Weights of a small transformer language model: 12 heads of 32 (3 for keys and values).
Each number is 128 + 32 x the weight over its row's rms, rounded and kept within 0 to 255. Layers, rows and columns count from 0. Numbers have three digits each. The size before them is the row's rms in percent of the matrix's.

# v: layer 9 attention value, 96x384, rms 0.12, rows 71-81, columns 240-287
# o: layer 9 attention output (transposed), 384x384, rms 0.117, rows 263-273,295-304,327-336,359-368, columns 240-287
v71 096:113149187130156137175112164118142180149129128147122086178208175106190161185114109130150122106099136110087086137120124095135109113114131098105079
o263 085:149044133151188087117159156138156106125135113127135114143071128135136101121123105163129126035182146163153134125165101139127157152092132097199129
o295 098:165111140140099090130133099180134110128143113189114137139129170104087163155155105195082099129129068140173142102127153133163178083087083129092147
o327 106:116122081176109134132170119137148183096084094172176167167121142150212080123126161131093140126130131127164082134156187100160152080138142126163108
o359 095:077174162148161156106090145148068163090132142118148140133183117140109155124148161136126100136168169104125142124172106124079118083147161152143195
v72 089:075118145104171140106137120176107140151175151085078104110152123097105187150138152169171094147086156105095122148080144191113057173118171135081142
o264 081:139104167186090133116133092084121057146110109081184127170189148104077063189072106168093126148094110109203138126104147114141165110143137115117171
o296 095:103148161137119191096166118157112141083162150158080110131153153152129083145086202120114131136189101168144113107203156131118124115065100160138115
o328 110:079083155122159108141085111155067105138085145125157114115159099135187169131113135101156148081080131120164146155115142133173163148165118120108129
o360 085:175070109099153069100140135154178167136134075159171104166070088110151172054113142089111112090200109121150185120147100134105141137142155139077081
v73 103:091080109108112116150159166107147158156172112118146129161155102137096086085130124114147138189118156149117144088112103132153107099092167102079183
o265 104:136142095114178088116105131114077149131114131200164144120106113064108141102155155153108110150106124112059134150037112164078089097171111121140127
o297 095:100124102145092093154094162108159141168171133203111149152152102057175077137171098132120089156165117185141130194139099165128141128081118075104129
o329 097:134037098155122180167143156133065131130082103131114170126151153182165169073149131143178135112154068120127120078106214103106164228165119137135110
o361 096:174129162135149112103067131171137121125156162142182142100100144204089156189114130107154160153115160128102077112181165117103142158087161144145106
v74 109:137148140181115099106019138151126188152097167083129143137107169135103149106036178164185138149177126142109140109152106091131078144132145099112067
o266 101:137152155142103127150099135164125109083138124079173153120134115170161058114182132131109099111083149170144081131081159166135180128148146135100135
o298 093:130206152153130122166096100141099130168159151113176090151070145133172170120140123109171169191090141085140187116077128144188179116105142116129089
o330 113:081078132118080150137196104097141158084112175148100205145093118149105096115128105106171141146169189153131106055122167235149098167160167122137190
o362 101:169037148112096138109098178219122078085148109127151117117147117149119125110130125142060110147156170141101076126154117096060115156090197126159158
v75 097:086110105143102136069087151152110115143135091138131112080130051114142108093162067157148129074138199133169110153116120132116168157125115112171130
o267 097:118106147058122129188089155154155115095176159127142153134122107142063073081138140144136160123120115152148177076190126125140103129099146135125144
o299 094:124107122121093104150143154131117124137144106124131164105144090176106080109149113100132145146135171216119126130138066111149088174148142156110131
o331 112:158104163113116121123142111110125176176133115139140124163134088130103162167148108214107078150116088115119109148099115188147161105147120119154137
o363 096:167106174154158106096150072135148081086145136105129135093126174069143119178123140095128101105165120126074146105136092071127177104147165154137121
v76 093:138087138096151153121112160123106113134092072079105072183128143109143122158153198147099077095108144134125160211139148075174124134141132117127137
o268 089:088129151159155121092141114117078134128107144153114101095144083150059105121098094112140168097114116120137167130066125122091178120152163189072140
o300 101:142151160156089163101108137168121071098114113091168159105160118138105155126102145089139130140091129088194132142141171148148162146181141144099138
o332 101:148137102091126174081077152053122124131088128134116124161117143187161137126134128179114071124118098169146123083151103151130152110131119102104135
o364 093:135168069138140101154145002186151152125121144125168131105137144117140186102116186113187143091141168098109147129173102100159157127099107107100094
v77 099:116105086154153092175116107139123095122155086131091098165123170133110143093136148106097168127147122133119148112155120122115175176143098117113068
o269 090:121136112148153120141160193091147154150133110135129131144063101186124113067171088128086154079124090133124176138093092106102163152138121118087111
o301 104:124174100090164140110141123121131116190135112161065108154146118167134125098172118151127164100103060101066142095116165124173133126142142143109110
o333 108:096131073124082108126152146107143136129120049152074127122135140128111095133147128157084135118158101133163114159110105138122074104097120105053128
o365 099:130100182078144132081106176104102131098172108112117149127124139091121128172145136108090165110123105160157135122157059153073167105189108142182147
v78 103:178103118158061179137113135158154125105067123153153157126142089117105160130128124135070177081086168136171143094124092152104143165136130120088154
o270 090:199108103106178209102117134116141129142155122116077160128147168134067086098132071108142129077099129117149135100206162126163104141147148161103156
o302 095:115139185155109115173190129115130149174146109127114102062123131138136126186170115171162089095113150089143155131148141086121161157104138124095161
o334 109:149085141141088178143100124206157085151089151093119161124153096105120170127100153123146153163156110141126115133090123146128093075171139159092120
o366 096:118146120138153018132096117137118172085144117178137124166150129113160117120139078115141153065153169112079153127145116108075176116062141134175119
v79 099:145176144113156103107176122193159090150177070123143131166138114168179111103128128156119090121170091086128127127123095098125060156082125170055141
o271 089:153118101072112136115095135103123118107164108138149135146112166106131130152072112144099094167102093163084118136120161144137100131110174159056160
o303 105:103135132217120062124124077111112091058133158154111127184138134198114176122112143124105129120171160108196137119106173120170131132133125176149164
o335 103:110069191083129194132077135127089132134150098110150164152126121125108153132190059124153155170086134170113135142144123102047116137127087100158066
o367 102:157092076153127126133146118162183123088087153129137112086091134146138086117113159136108120156141138128167131129175132198137119058171180117136162
v80 103:085125083111157100154161146090096137138117121132156124143105139118131064152068163128118154073153073182147144163112131098168132130156127145198188
o272 090:158152126077177129075157155165173115135097102115103135170156155103128075088128129083112103058144130127141083136102196173192124105160157117084145
o304 101:127129112150162184089115165129190140100118131143169110215131137150141113120137134114118081133089125190105151195137081132077126114173143178103089
o336 110:055153113136115163154128138091094181151086134120131121105066137159123148124105138051140180161151140109083111084094175068162110132119076134042093
o368 097:174110170143112080131103079085105093092165116101100151132141139101067185162125135187162158152151098087154131084184140096122108170119191109159202
v81 094:156145108164141129109135176112125142151116139084102086108118129107126140094068147095138103091148158051181160155142133075101124107104175119119010
o273 081:118092136119098135146117125130178126086130105185137149104084169170099073177153099130150121112116151076142146095184187164200135095080132140105144